From a checkpoint of a small transformer trained on Wikipedia.
Architecture: rotary positions, no biases in attention or MLP, tied embeddings, normalized queries and keys, some layers without positions, value embeddings, weighted sums over earlier layers, capped logits.
Each number is 128 + 32 x the weight over its row's rms, rounded and kept within 0 to 255. Layers, rows and columns count from 0. Numbers have three digits each. The size before them is the row's rms in percent of the matrix's.

# down: layer 2 MLP down (transposed), 640x160, rms 0.218, rows 182-263, columns 0-79
# up: layer 2 MLP up, 640x160, rms 0.226, rows 183-263, columns 0-79
down182 109:220133201153169171113185124167133127140126114097112113150106064142146198132149131131148154151089094091104126088175108119139143104105104103094144088100200133117149110147136150128114051099131095105169152119145094153119140122089131135097160093
up183 098:112127133109125163136112127171092188074153167006091204098128110102167078101132154126105109107126131102128115152135142118113155144156104128206080146131169087125131120143100147138133109096139134116151095132162073179133157108178126065101130105
down183 099:149124153114150132145142078084102111128110082145130103149093110126061100114093132098150158091166130077131092119164060120092141174143141077074150089164126135078125134117136102152206148131165080105136139149123149067171165106117201114134127135
up184 103:119154147140111103112131111183173160133132166115139121100076099144143143152146185056075111172113158173137100141113099130112106126131120159095146112151095105089133137102060144065117122146174069159098141138107125167189132157103122172161139103
down184 108:101111135115111154119154102072084110115135137106096146122082147114077154152149107104145160148119092136166140104109117133078179151074127031131101115141089116114154097095154187121174097064111170143069100178126090117075097089138163103123130129
up185 083:124145157173106134103168193078091075142180104054194127114067125115153066178138094116102112128140086211157097082055103163173124155096139049125101152114125116139145102133116093146124171139145166115163171126117162144157187131170133121103116123
down185 081:158103098168099072135178137131115138163118149088152136117153095107164147090134159147110100104074130142161079186114178129108188161109187139109109113112077163121131185188120133095077097134131145170183123151175140123138152144060155108109147068
up186 109:083073183159081093148125094081118150107162105108134098126098117174189073117143136118138129108134204157142089123075091123132099099131142162119094095090148116122140119087155157169157138127164103106183128085078098157158166126099128147122139137
down186 111:155127112112133137129104136152136160094188143152134172147106137143141189186088128114126145095175098164108141082130122109166137088111087112153113138123122104126136100167176165070137125083092152086156086171144071120126128113070118141114152227
up187 094:128116140121163093055193123127110175105137133123151109134130077185133125136171126108148134156164126137154102120073161142105154141156205087130121114129149227132142182086115144126130120101148152131080078167001139107151162160136141088087134156
down187 094:179143202125115160148125075102123178122161099194108067170139165137179096090167169150049160147123111140152098179123123129135150110120166118158122190113111098120148136090163101118100126133132152105094112160121040171116085150116105178138128080
up188 068:095083054070137116119090082069134122170142111101077098118122120160141112131131094134095096145183116133149159108156104107082140074132081135122104144128139137216108157097172141103148166157147184092139204179122134171103118125106144101129192092
down188 068:181104145082148126153202138145149128182102115105190152166188170106114136138117104095180132184109140134120090103127159134145136144117078110139103133114098174147130179077120117122155162205143135162155133072112134154176162173128149114169094135
up189 101:117154171148111145132156087141119093111151089121110112146079154098163179121103092158091084084108071124112143130091170148167131140134179132138160148046187086190133167132113154089142163106181129170170096135123173144152122124111095183113125083
down189 096:119104090118157136124126179142126077087139094092097117160095119069136084143119075109125122147155153121194175145100128124158165126138121190192175070195106134141077149185136135174102161128106147107119111138165192080137085160163116083084133090
up190 101:156165100131132148081157169181090107134133116132103117107164093095172127131172140093080181189149150090146115134160179131168124147107120162186114184102116134163096142113128139107100120156073150130176153086135160068106149146106178186155146121
down190 104:180101145158115126087071156063099142181156065127153139157147113060099118114142087116079153129161154189131110093218163139100154131124148111119141110157109112124111109162147109203199107079109113100139107083171161121167117164099130109114136109
up191 095:168140108117112098044129110090170154126135103125193116163119151162145110128141138105082148132129101120126122104157125081113141172144147175148120105057083120111126168177154139143175172149120132107177121176122067160108099130112125174168084089
down191 093:160088134139138119080150137147153167095140146088112136175095124163136170082105180139135149155202113144112129092084146096096156115142104088119100115104097103040168090090152097158151093116108141132111106107168100139116090135106081093079136165
up192 112:141156154143095132133107137119114133161106169149155171186101138093104112162139115145043129118120124167150140153098115117161128153125128146200118190149115198195160177102136137159096171128094187104155092124148127100110085099117166152092140116
down192 107:225145118088125097089116186092159109087076124144186065156094080174156151080158124109141116163154108105086135106136090094102147189186118132152104052134103155104134131137089143150111061173140181161133127071161153113154110099119147125124084118
up193 103:053141112119119172108163153084098114101142146109159087144074103074109085067166177118101173138163090099135119107151147182120207181128118056097112137140103197139123148144133133131096071116163116157193156136111107101195117064114158142114137098
down193 112:147073118119162101149160139111108100087119136119132065125085113100164141102133084135160109154164117143094161114134145121088082132180067162119121102195082120058140146183150149118142135127171156162162197129127212131080123110138138089140202109
up194 104:067114150052137171145116128124124140113175111102119143102087132131161167142120133166107122130097114123166093139043141134108158060158080138078119085092168137100161138077107090168106145171134180134130121117108096101115153097124080086140136087
down194 096:142158153123117140154127125117128105198080135094109053138130118135127101092114123197073147068143166171096083127145083114156157187113168131106104185116166077107131186082149123133125134112119116140086174121140124161127180217185150076153116162
up195 097:152098126130116161117096109125153053123132115122107120081152141090088100124120115137134124102099111138144040133151147136109187100115126129094150099085080192116087158119109163118144141122112102096080196135164124142128064137121112154165167115
down195 106:095089124058136095136175120062121095132123147116145102104115117140121125143206213124151152140137137171145149132134153143110114139106173169126139134141201136097093081074179084101156153146124134117097175132105122115073126099145134127178105131
up196 102:093136139099078111143155087119109162154106109079180126142080133145159157230161113118141121124034143105153128108173129125163118200061167074090150137086149152118091154185116133143121083132085126129151171149052084148098122143127124142121089165
down196 104:077113175163141134129139109175181129173119143150147108147133163110103103085138099071193127125164144144124092106205159120169144100122091091134074073118106115043138114101167097135117114119094091140094174169129108123147148166170153134137133169
up197 109:094136102121117148069125071143096166140070135095094096128107062117118098164162146121116152084103126160172112157142087140118136159113114153099095134131126093162127070113105097143177103143118145148172179159134058107097175128153061106201077138
down197 112:180142166084094119116117154146114099165151107183141150061162133164121136114045145180159107144143162138134184115163208126088152142110087172118066149174103138086111123084159178103127089170084166074150143159087096146099125099129131147132119101
up198 088:142143117132151135122119133172105085096168111120141107176126121095135163118192124180078154103135076150116047108142106134182107134159117093122171112165146083136076173120140082139137084165087151128101121117165087115093095107066107103132159128
down198 091:079099087112116055115167166137094114079095087088130153074142102092071090127163153125116131179128132156133110171141070147128168121199161154126152120092060091127129132111166103138092096114101124155148164186124127158142165152023083137103134096
up199 096:150135070126112104129183123120097073107114153055102083073113134100098110108175183087068223080136111086110112111101112103146068162113077115116116156122140080140103147073087135123128084146175122129162151101136119092098153073130136133136038162
down199 097:179076154169121155096127126071096145140111136102021110113142116152131120118090158184105098112116112108124108111194165118103136125149105113072147193081189134159107113083127050167110149177131110116183105153174159117137116138141101090200127173
up200 105:134070137169134122134112164146098114124112106102191217147135135154174157103118151155145109097147135136113158125152117118068090107140144090173133123169077075201155125151106150136204114086126149136166167136152149077174143042136113151108014168
down200 107:141193167125105115136133090097182056092136099131171086114183108162178188119155119125073155156128128135118057160088149158193124106133185117159135196079117144100106067067145107125112123148146113175116107178141121086077096100161084160105141157
up201 104:131140143155089112138106132102138115138160105122111103175117112127114083157165181117095158101134158118188040092117159136163149164097186145116124190139137126154139154095154126064123100127137192127213171148170172090074107110080172169138107155
down201 100:189158129123149111098161122117153107163144154106112152161126134119139142100207108132115146162129139091105112136081092184156173199083134131106131067166131147120114099109093155122123106158156142099119124127123172145097170155161143151127137097
up202 097:127144154071117121123150170105141133109162122103122104064043124147068116115148158122146136129123079151140164165153143139125157195145134138120103202082137191142139123182199132150143126125144119141145154215139136130050175104134148124099083133
down202 099:084207126176100091106174178126171126098197124124134120163185119089139165121101042124092137086114093165165103124131117048135153116069139104087157150161115125148091107109128189179146135114126197134109101125119140114111166125098186136112123113
up203 097:127149141163130135087097111099087072136080169103124134154131174134147152126082152172161175135183117128143104137134174116088116104159127099136217201104138100119125107164177124095133062086144124090113116145123153074115088162117128144078091124
down203 098:132138109060085149127150109163159087118127206123123147147139165154158152156056147181155144149082134151149147144172148079128153163127148156134159120146090146118115177213126097157130091164139120151110095103129113107202139155123132116058098074
up204 108:152120131087153094119112167109141147113150128134127162148117152085091116170095128160112140105154174103105130115124150106106093131142108122127218119123157191178077139200136101151112098157159106109194187094158132108160094132100156138088134150
down204 107:166094172157119177099141119179117088129219082077132111123190147130089100131098100168094107115167126117091152140117126111124069142123109147124105133103118180074118159157146187169141090142136139150075116157110072127099083115134157156104118146
up205 099:079161142141089148166114160151139172124149142140074120132068146111140111109098106144139166096131094156142180153177088096128128118100138155099155153156173167144133215127136081131095157170137114144152146160131123153097077183155093104126102143
down205 096:125132163156137081150159121200084074073159048066173104164111044110153145110077127160166078134162063150144142166087137141119125129096151191096101089059109123103118124106116161134081110108149091161128156112166087100142138149098100153107108086
up206 090:075176173137142124097101141082151114148099192119125109084153136128023114102133171100105097100171115142078057117158176204148128139112151093120094099122118170111146145181159141119073128110112091049158101163089151160171155162121153056092128128
down206 091:101109150087099198143113133087090129133132166160144141167116121169088147149148151119138165156211184102114097133171098122128138192130134126064136098183119111169139140165163138100169153088136153134141099047132147100170164127145132129137143169
up207 099:126114122103115154115131132121106092155154149118118157093139056153104119105133156165096132151135118104182131039139137207132135124122077122102116196132164115083120113119072114137138121105113128132135125157169110153093080137123149145102123178
down207 104:110160180168069072139102189123129139184105144048156154137129096093131132172185167174084148098147159160107091150121141094122130116096181159089205169123094119133169145126141085124108122181175069056129142120045080140148095092183149168132121126
up208 106:112154201114090105182082114123138086138073087122205174055143150040076111140089137125108104106117077103129152156126060176088156168129111120149091139135130114138131102186140077114149177167108150130139124157085144108167088163155191170157061146
down208 104:074117131135158107104135160186106063122148136208138091146102142155199150159107152099168087175123160077106118121125122142108180130146122206166099231162184124155112131105126154149169113156157123138134071091156185096175126119136124161169135131
up209 093:122106128122148129072139113084116131112116177081067186124137114063134105047142157079132090081163135152112067139179105128128148081106128166137135092137172068166092130134130100131143168141151102125097100093125136141181073104127149152124108139
down209 093:121215118114148082106052099145144157109161121090120138083129111078108089122133123062087141083092140097157077146119107097148118134174097109139078173142116135129108114144118117121128173037088096073084139167122054117128121138134146180138156087
up210 089:103145173139121126146063115132117135156188124134196143151183071171127151106112137158167107153149125178097123165162200115109144129110172139182143152184148125132116125118087203156164177135114136116094158117099118103130065097099131113147108123
down210 085:122135089101143152138148126115095123169148104094153146137148132147167114127115142107067091225104126120150110178119116074092148108127143118173115091136140086123161107181153167168123092130162116195151103128113085095025093128132178083165141180
up211 108:127098166154180089126107102091162120077103127132100115098141139093147165126065166104114085059121115155097090126125164136136039095152137114089172122105157149106169139163162105124110134128180191114068168168115207096113147088136089148162122165
down211 105:160146162052151128103110143100079127094099156160145117158166108094107102140181146138123097128110182152207155141132142170123142130107110106095100154086112065150157087095172086104154075116106137137117096139162135179106150167119119159101108126
up212 113:087085153125137079118125161153104120112103148097176136096105195121134138232155086164118091151033159131104170126173188148163096092146107131164089168068158126233150135150151141154159114140123068144170114098129132095106143078145109106152166113
down212 110:125123156162114083101171149120156106183124077097104147162176175139151170071120104123181048163076050106088044098137071094130146133178106150139168115116090163153119138187123152105186110121149141113144095150079109098116056128122110102149097137
up213 103:108150090179129108131168141161100126114213111144157139086051071099075073167154117137122135123089127097130134132106142129104087140163109118176101180152107109120126151098161062142096093143098135110189083111145109157163077175057087133130125163
down213 105:162109101133165089175169041070072107096109132117151074089127112137113081058104160122190058145116108134138141111093162182121071114109082149187168162155160099100082144126171106150083127158102136084056149133103143115120155128119093184100166102
up214 093:088061139110171131109073129089069113121089138130134100174116153086109171218146164179127171114103113154137066154188126130117077096147153131091121146137106100125126126128118134061128152151190180123125162044129156169178102103094165141102161139
down214 094:089169148123086088192105092149082093125157177098163166098142097099147193108149136086053131174069095175177114149100100063133147074141150159113104158141144143121129076178114113141080152117127077113118112082176123055125124104164121119099140124
up215 105:139121160148203125123139093227118136133098118122143103122111120146119116102116118193146135088181166116177093144083097178073142159148161116124098151184106193102133112115122115128189116217177205098121113133138135112125119188152135147175134179
down215 102:087103149167145118174158093151064120113151154105130120109163146139129135125134116100170130128107136121131151109090225131079101056179172196122065187055142101135114156086135148180147116156155115095153137118208197120101190072095117163149153172
up216 099:132133136152113105125139098120091198121131128121110119170150085152090128212100178086097125120172119139137139171125091115119096179128142125130128125116118149102105133178170178096082155088113108134139101113105141133104158156197096147114148159
down216 100:189121158133150130100101078106141162141141167122131165111141127086174139163177096121154117123124060173107145151098153119176207109151095129097147117084158108147156119100167145171102081161115218137072063167176066136151117128141147163123140152
up217 100:132126093106166153115144170148134088185166169181184143141148088045143142127151089116106094153146089124107126162116164165144114186140100117129122095085092174157129161162117122129127109141152171130139197172115146123167097164129059125131075178
down217 101:160105081123133092133130131153146148135073140125081094139090113162172114127132110202166110150154143057116097051164141103136099108109189113098098086104098179163172088139155133107104147174140108054096103115140144192158165169141186143161119121
up218 095:100160104127111120166137136159131106117156119133074058125171117079130123112113154211064110144115151123175141168098142080165097164113145139162096194174096160155101139144089146151099135170132155106154157122133147152153105100090115077154121119
down218 098:136087147140053187156154092167176123108120159155174129164134094159121108088125167120096081159095136113071161150126152123149122078117119106115113088157087090100184125118152091139083157166124101139166153130145099174072097113130151131100099072
up219 105:159121129134172127121170087093166068156165123183127111069087132090126173059145125179044115095119102093164064081155111157111117085102155144152152110087097098139138139061127141124106084132107108080157154117102174105194123173148145136071064162
down219 092:158154144111128164144129091144137120091135160167089103078147115120142108123049134149122187137117129122079140120102125162089153107086088118106138090095159114073177107135079158146170126058150128105105120161117190132121157149137149132107137119
up220 109:105129120120102123138107118123126134098126135136122101122055114078142158148190139143095170123102149083120115160120183164111155127142110128102088128080152115217186149114124154111169174134072104137233130123118122092149094163134097135152040063
down220 107:139108139170142159097164086149093142138058086102183106159155175132122057145226184147106166156087089135151137135109143142163094100164102133137117126125133173147148102140163149112088131119144137082103166181072124161166147112168140177155139168
up221 111:157124100136160181131099177188087130105166151131156102086119134115137165151156116161134112131103114164130136149130141128135129166184074103094192119169108162176151166117090182174161126193123172061100130185111133132181137095121079144182106097
down221 101:130119154121100120162069071134202150083155082087135166174132139121152130110089128092120104147055097149150067168133140098150120082096168113136168045103161136166128114119120208160075119026144095097177187118114133153128144144162114107113179122
up222 094:155095103123152158169112121134081144157102109133117150088160157136112188111096108176118157155132219129187085180138144115174192143110109143097141139152148147072112087130123139068104187115167129141160081150167053085133175135157053111144106096
down222 099:213150110139153131132121167132147149127132116116090124161106129147135144163073085094177154103121060111132173141082134086162137069101120166089099109164116149163134117128135135141092142175171132122070130087131105084115185145138132112123175122
up223 099:132142090062064142145084148125228139170087101164175100149117149140097124096169137081099135152142099186117149142071139160088092078127105117206165184184130130146110124096157087129173145142089113082173152110186126109115070110123130127075132098
down223 100:108147122146186123139095146134087166083118099095038160198073151127140116146122127119059145111156113087099162106168122134118055088155086115118132132106119091147070070061133149167140162140111140194122194126083142128099102075147138096145120127
up224 093:138130164145096188075143157154171125129147152141136105102195095148120113153125126068177120113110157144098164138145073122202101157158132139202196124140129146205139138128135106118144139148105131121155104148110099179102184116127139158143159178
down224 103:165172142109187141167171171128098129095152146099150148143136165127168134135138164112120134105121048123121190116170184082104116115139081162121138090078124108134111164141083067148132147124182090142163098159161179082152138168080073143124100121
up225 104:106134179105099132131117106088188117108089054130122142160141077160164164188111154151111152160089059148128135080128152176106106169122145140160152117119155123132165168143112089100119146119124129109131094111155097128128190130138164067138110136
down225 101:115093177168101162128111189113154155096206144112158155064133098180111091110126094162134146157100063093179158100122126144101073172136148110152157121131194127079111112092116093147078173063148144131152123132115151164136132148072080145061131190
up226 116:159172112154077161100102144103115110186096116147150178132093140150182126153089103121153211145209115129129149133152191149115099122106091160124149119118107133166144155191165108099119065096128185168111181107047126147144101119155116113109067141
down226 116:174110106164138103101114129142172125142158145148090159178166108162198098093096074203132040119209099119105144126130057119076131126102167143162124155160126125126151140186130135098190147079127135132130160088144109169090128100041122149113149175
up227 106:106159136089086148108125106155135108165157147177111155090109094069156126142113146132116131125128136149167150157149115195141085180130168173124112128139162196077101107108109075155199139112132098153089112099140123098180135118123128117116097183
down227 101:135137168154134126139127128139161126150116128094167072148143062159152114068121096130093124140127118182151078101148083098110080148119164108056155092092057106121130158109168164197121108129150116120092095157123162147090143126074175172185137089
up228 085:204089168149166126152124167113112095083170184076116146154143150134120153123157139133113190163135139094146103132113121095128099114156150109114199090145167131121137123133123122130142137117086145052099096125147132144145112170146090088111072055
down228 085:104117135144099055119136170123079075125102157119139150115110112128138121118148129137117153127083108078119091130148076056062144118122125188100170064131082107107139149055155136147125113107042179154176109132164160111119139113143133127112150137
up229 099:134150099111111143105123153148089176102107125118149161151122155119114179129147084103138130100096202126205122097147134161150177170184164115101123190073053079084126098111125119127110128081139134107161151160106047176156132080119140140119148094
down229 100:137104107186161108140147080178121130166135127088186108154108088142119111135162113146045110114169181131120116077131156164152123099126142070147139113135147107082169141081158123161099084088136098075085124134164143100119161103133135201117090175
up230 108:110134160115116073138076135122132141136133114053145155124120152105119078112118137133112143145161156120096123172142081118155100140124154052111113103151123119177133099144130140113154208128139172138155095116107105150153140153129105152111145194
down230 101:094107162125077115109224159167158124156103132159156098129196139126188172092155135119115135118104105165126127132141117139176150150109161129050149082080136124154108202174162212122103101069121121154152149122170120169093107139140135162139125089
up231 085:143132033079170222137128133151139091094123118095172077117086181116142151147111104135129133092173151135074161125111124142159123155118126110108117176147109113093141145105134103094110130131123081153129109144136154203128113139129134073153110166
down231 087:119121226141129134145104124040067112047109126165131099146116176107095163108158105145104113167144165167104091100138155140131090087128129109139092093126145118173076118138118123167109135086091161119121171063126128165109142117104135135086120137
up232 092:117191163189122165116114184053126150091104117140155130148116140134124166102176120086079069112124141110096122042186090115139146157181150131130148132106084143151111127111100124134104190160115118129086143112141070137152146154092058102124155167
down232 077:213143090111093162145146097187105085087085123117151133127208116153132106117150179158136105089075144108134139162105139105123134121118157123150132029203075106138147150161061132123146154170156085164172116148120148105171181145140144141109111174
up233 101:128152092132152149156140146170100115098126086092141085101149093110151074136149130132133192181136166180132174125085169084119114135145126127105155159167137169167118162123086179105152102106127086095062149127128125099115092162097141132110109062
down233 102:063165058156138192081178156132134085159138122125054082119126136141122132141124093091088142131103094136097080066164135163139186113104102120094159106144064085159095135168091142107135137128094085110116102086178139175205059088120105070103112161
up234 101:132149125162126119141155114118089145136116097180088198108105217156110098182170130134102155110113236123093155173184079091111117116082158129178107187151113129140124093133130189127128119161110144094168219133160074195129122082136128142091179137
down234 099:169143126187110122137115138074129109119154205128106142119113113146151147083143041181163162179106119134176125117114161097119119128135176109145144160110047151131128145127102155124071143187141126188086102080155166099169154121171142092185153114
up235 105:118161090112174130084120078111077127141134126118065098125146106117086061140117083141084115077153122132154084091066172123119069135124126163102151182101098184115130156149142150148087118161139143107162178209073100128126113088146152135082149100
down235 099:177083194074108173124137151154138055070118129141185132168113166155160153082097087114157121168121163140088194088166166125125115192075060199119134139078130084132149102132119102091119114097132109161132134142100175138109131085089131113109159076
up236 110:128123083118194093188129088151139111166111092112185173073124099156098141102127112180123156169075112136097104122115119086122071116103115070119128218176130146135118132100112093159116142170082132100145125164145201088089115180097180119127113125
down236 110:149118160164098132091088184175139097144146153182117101151094098140110121139129144139099150146108134103090076146189116085119134183130041144168144137130143157075148135173161111153126133153071158126145145145161135180083158113121146156171146125
up237 081:103158174094164085148088127139129081129112124097093174142173111134136136160181090147090134149137140114168066122091124158113123148143120126177108143201174090119125121147088131145157125148139088159123165116186151149151101150079135111081114115
down237 089:140130134129113147155127124133083112128145095142073118174119144076110113130150105137131164123133081054162101107118127110159111217114108114162150144118141169055152109081124055144143192115099134123113156144153112137140168163145121107091099097
up238 098:161109102082127124142203159177118073066076147122081109121166157154163117082148123146149111108153154080093143100133098094100088163108173097121190167123110147112112157173139152152158150138194172106173130118168151079130123089171092131185168160
down238 102:188095173127109119125035079033119100138206120166138107113167132125127138100123123085174091183170092129110123082124128129091100132064104135123159085143148123132152105132116168147113091139065185062112090123158125074175151165111143101068148105
up239 105:124179140195157100114130167161125156118147180077126178143121165168120092153203144141079072088165210124110140149112102130128166106172190167217102149177126168119163124116080117061152075128109119077120132146119118080137095115127138152195149135
down239 104:153142092140186140139101163133145048086122189131125118142148102091083112129091184101146111136082123146058194104092127133119078113146087173128087105163192107101126119100130115123080160068129136163200164103142121142181163101146169131136197146
up240 084:144037110119139185084179107107115150111155113110123178118111102132153074151103185128148140164146069141121124114054145125169118120147104121141138102104125163135141124102113128102164151108126171112159138132075138106068094056126137142201128108
down240 087:142153156091135090182189088097139157078170117131186072180166113144089128155094183146159154125120145145119155120131168121134157082114173124203124133156107086100175121097060167101097101154107144140175161088134105122133162172072118105150123125
up241 108:160120155166109128132134149140151122116139168078118081116123080210072121100147092154106111079169137164114138199108163166139170178155099123116133208133144143144140158162145126072135148103168080115129135103103096106112165107109100155117166191
down241 108:205131140138161104132106152114149113133114167141123126111141130124064102152157122108163111137135155180092163168173117136155103198131072142139123084079159141116206132159137143119140112107149088139153051068216135173112126128193103165140166160
up242 092:151105132160057167106132103225161118134107093129139123161133097119091075148193193131110095150077111095144162146123138165081148112126108098135126100138095209113093162123178167111190175068198160096183154164145105074142185123140080126142121173
down242 097:132112115120129097156084155089145181120143098079125124158146143070148135103080140143171115180142156120152150078090126126147115104111164117120113118138105120136209068066100141100093130149178154134101149181106150127145173128167128111148211132
up243 099:073103090073169187149065119100123138124137108132131189138149081122116146103128142164092112145141156153119118121141167131135150121137160115098060128175106097100084187113139153126123141122161094145106147116135161112145040147077112110133114096
down243 103:160130142140111109168113088148104158138137146088091146121171104152135142138119173144047147188102183095111117163142157107151116172120080114129141162127129139136119136124143131077084170118137105173131160182107095114126120101063095158142139099
up244 115:168096128149149122141142119149186093136119120135195081117143093181159137119067110140065118154080126141153129063108128122123109153140087080099162138147201114134206103130169162102130120117137124154187154128203090142165112153136077075150072117
down244 112:075147132085180134169164094119115099136119126091147139110158101106093158142100122090064124096112075141091119176128137131159193176109153115166130114117140112175143138113137122131085111154107142110175116140110148110125125144147125102157146128
up245 103:178126048158120093132037152113141070094093121200137094126112107052155117078100139133150113115151170174141162119126128099130086143070097086171096135113135130087123152156118060053164144142132122194142191183102135089143095109177109126158157115
down245 096:103098125175136097116171120137156152108101116165123073165095108131117136079154143085153004095112138149078076151162088069077187124153125155119135099097153115119117126127152125144082147168115127114167143148058142136153081146052126043149190116
up246 082:143105105109101131136126088197163124174135100101173099126114156109116151123207128102088111158122171115141134134124158082165096126147171071152160089148163102118150122095152142155118097123155151115099196128152145178163112078216132141166062155
down246 083:150151107034174118139133111107140144160127055102172131165126136116109245114121067121155103200092149111128107160169134110132172155135163166150088127103152111113134126085123191106129128117136069156126115142141109135123127138162153188118101149
up247 100:065153125071136190095115141160153180082117165162152115088139129150035178160101138115135096137155172147077136104189116099115108087165147167129108145047174121140108113077118097150158120112102134139106146181128123138128105141168120165153157109
down247 087:201122153083087144181159119174121099094098155129168127145198156099143128154187142166144145080100161116113085154159171119129110077126109133132108070136094106126148222123098135092090089090170105173141118163144092061080172172091124121117162147
up248 104:158130134099162121128162173152159107093086086135157122157124167128090146122145123129162100148093159150133129161104218105074122154128141074161139110107115136126125139104162145102160116150113171089128106188167200184163085067161163127081074165
down248 089:168134132056190099142140142137133109121120088141107120187140118155131193137100081101150102163103113188148151128135162138172109127126112151174116114118159134092132088121149208098127126112126127106099154125157159086084110099156127206133090192
up249 096:178137162075110118102169124137190147158113157098135097158126147114083084138136101172112092104211101111137152112101081142141167184103150110141121106086127145126133040117191139118178150127182137191149161137084136130153176151168086096170067134
down249 095:165134153113114132116184116125060094111116119130107124136176095100090111158139157104106122154103113138154097132147154066120125134113121122156135134126144107165151125149170114114066121154124107100161132104124182099098032112111133115129024145
up250 092:154173178168123098152105152239145090133191164104128105123125132087088103092154138133031092121147119164153179174139222105131130113149116152124132072125093083140089189148103124102132083122103187108128160146134121070099174091112107111171146083
down250 092:190189119146168152155177074104135120065137110195145112154117124150101123138139131145164163132129075072096153129118126176109165113156166162075120113098148145127178104109087079096125113108135091121074163133121147092106074150100127094102136129
up251 114:201163144119127151151050136129103161134132101129172159161095141141096133096113122163105145128106137063091138085061097129077089090092160144130137136107136102110088135105142047079126061102108188125181120123136146085097137201114108134204105155
down251 108:120147074089101148105104116120187163131111135162131157165172094097216179169084079145185029117163105109105151120198104090075092112134177105093145104108158150101110088163124111118132144154081115131160123054126157155086122127165093109118142152
up252 087:154116166169111143129149143221173087175136127206123092095117090129152141157193132109112176082183099152114106108133151161126127124149208092136145097132107127101138076127197166113151110204152117104113124065048158111115123162122088134124091113
down252 093:108122136097121104162089134141136106177104124145077107152152136128159097131098112101115123106109084139092099141134072116117167122078136231114129075106128088094159087132197167072150152099151115138093145100151183093113116093131099170107156126
up253 105:123091154113153122189121179136134140121160148134140129015105162157158111125151148121146158092120143110180155163111087195077049061180077090157209140095142166164153087161142149142116106095110144059125098052101140122156122119142111123151121087
down253 100:150159134175107125181149153167156156116107091072108129141110060183135196108136088142153125188155097092110141117112136170124115093149111165081077197171074096147141135091139157173140134132117177131129147155136159062137113161091138131105120145
up254 094:116099072113135142123064087165164109166117109135105168146122152189137109078192131160137062182146158130131102162099138102070212108102111127132127162114134113091095103157093102102109130089084086140188092212106193094146135156096113123104119131
down254 101:105117136100125112199141133108120130197095105131164098132148186133083143149112123162135152150155129106103091116146126105170150084118098146113109127149106141087142097177106137102126132149120095103141167119043146132152151197118130121124173140
up255 088:115085116176125087104089104138129105113108116126071080118098109132151119182150100123120122145145085141152118053132196113161161172164100126096116199141055094137133118131096139109108161122124075164130163151071096091143131087183155103174107137
down255 091:169119192139161150118138192179108129150145165072136077144064128173098123129138139116064099143126175081147131128157186159087150180178170163127128123136173145115076147067161085105108140162106164129104168131107124154137087176164150187138198141
up256 070:098055128192073146067170164131054113190156093082158142102129155106169111148142084070078168171184149130150111136096156110157104175132152128090158104161147083131126096110135134112122164172144177117181205150120143129153179094117128132092167140
down256 071:143099064081091108094181132150179124153119113086076105122148143143152106154098143157170140130103139084156081176113152094074193104125107071165096066099113139108157132118128180131130069113107129105139077128158142115152161157121122110101119102
up257 082:141158147142093119126102180102080109130127094176109147144137190073111133118065079196076183118193167133159090169063124114146068054100114107199173120134110162149127182082141135115135124125144114135164104161124158133124117119164160112093121075
down257 090:097115095122137133114147096071107078101192162138109089155143131112183148036137077120151166131176120122146092130121123150155121086143125157177163114169160085097117137142158176097109075153167092137089148157140148129167162146073126111132116130
up258 076:197132134107122110147087133184113120113126192149104153145104149113107137186124114106089124181202152127097155138161203134134131165144110161149099177140080135157148141148140138140128162128178081146103139154141120137131125148093164144255107133
down258 084:187142125161135136149170081133140124116136101134170118170109085144110106142120100200129151156133077123089122140188111129103185185122102122114115123123122116091161110121148098187100202092096115173052136125185114125132171183131141107105131161
up259 099:142083134079145108093158110130077134158077098120140108138149095102115174154123154131048157120157092228088087151065104113118126123136164067084109198142175135102116200136117091036077100119153085153110155168061132192156143152120120135196189163
down259 094:133123217160104134126086135115067171114115055109161125080062108151125137137127136139162133131107150185139192089158140132142080071113129105111129113145093122156143183084108154126102101057097183152151116173160133150112134062106166119092145154
up260 103:077109079108116108023150140125093090120142141162165199118114159105122123094143128134115161158082101131112151173097161114102098098130137129159118118110099104097126161174110096171096151117184196147146151135113135120093122142173146156116142154
down260 099:129113153081102109107170125134089124102168090178104132116145158117140132122133090207155136142110118168149119129194122187123121065093067159115106159170168162138040142125087067103162154122162154139149120138135102164073161184139069111102106157
up261 115:156171105122124062130098123124133099090159104143104182143062157137121128103098098079119172108103140089176103138142134118117105158105149087115112138188133129107151082097151125097094151071065090122121132151136102166124153099142134130144162147
down261 116:115207116094085152172134078104177143128081144151124138127098092125182133172124131092051128128108102079178089133133116113136157134155049183158124143160151128079183196106090079108170142138091158172113116149151159164089069091098145102123124092
up262 105:116097147172183149088124119165134148065140095147107145128159160184129107092090146173114168143121209092210169141119142165074104159150074120154070107143126158101152157169106073143098119165100114116148114182122157112195108150143157188215177170
down262 112:163112202129153132139137134065162124066146109121098153180106082115141094119194134095122166112109135119115111072094109132126146128075084135167138148175170082153158093136178096127118109113086106144145131131140205183141138141220214109147092130
up263 095:175167148068182107093102120152189173127185171131112123168047162120093095125138198139149105104178128131180153088112130153113117088130107111128124107161107157165098118069157127170120095097120137138134184113145140119130151166159102174113148122
down263 094:171117127134111161117134198155147101131160148121130105119101199125144050126102122089177110070134171121154090115114177134113147126104111144180116098201122162086131176148133169177057127126103155102139138122106103121086102157100097097084148158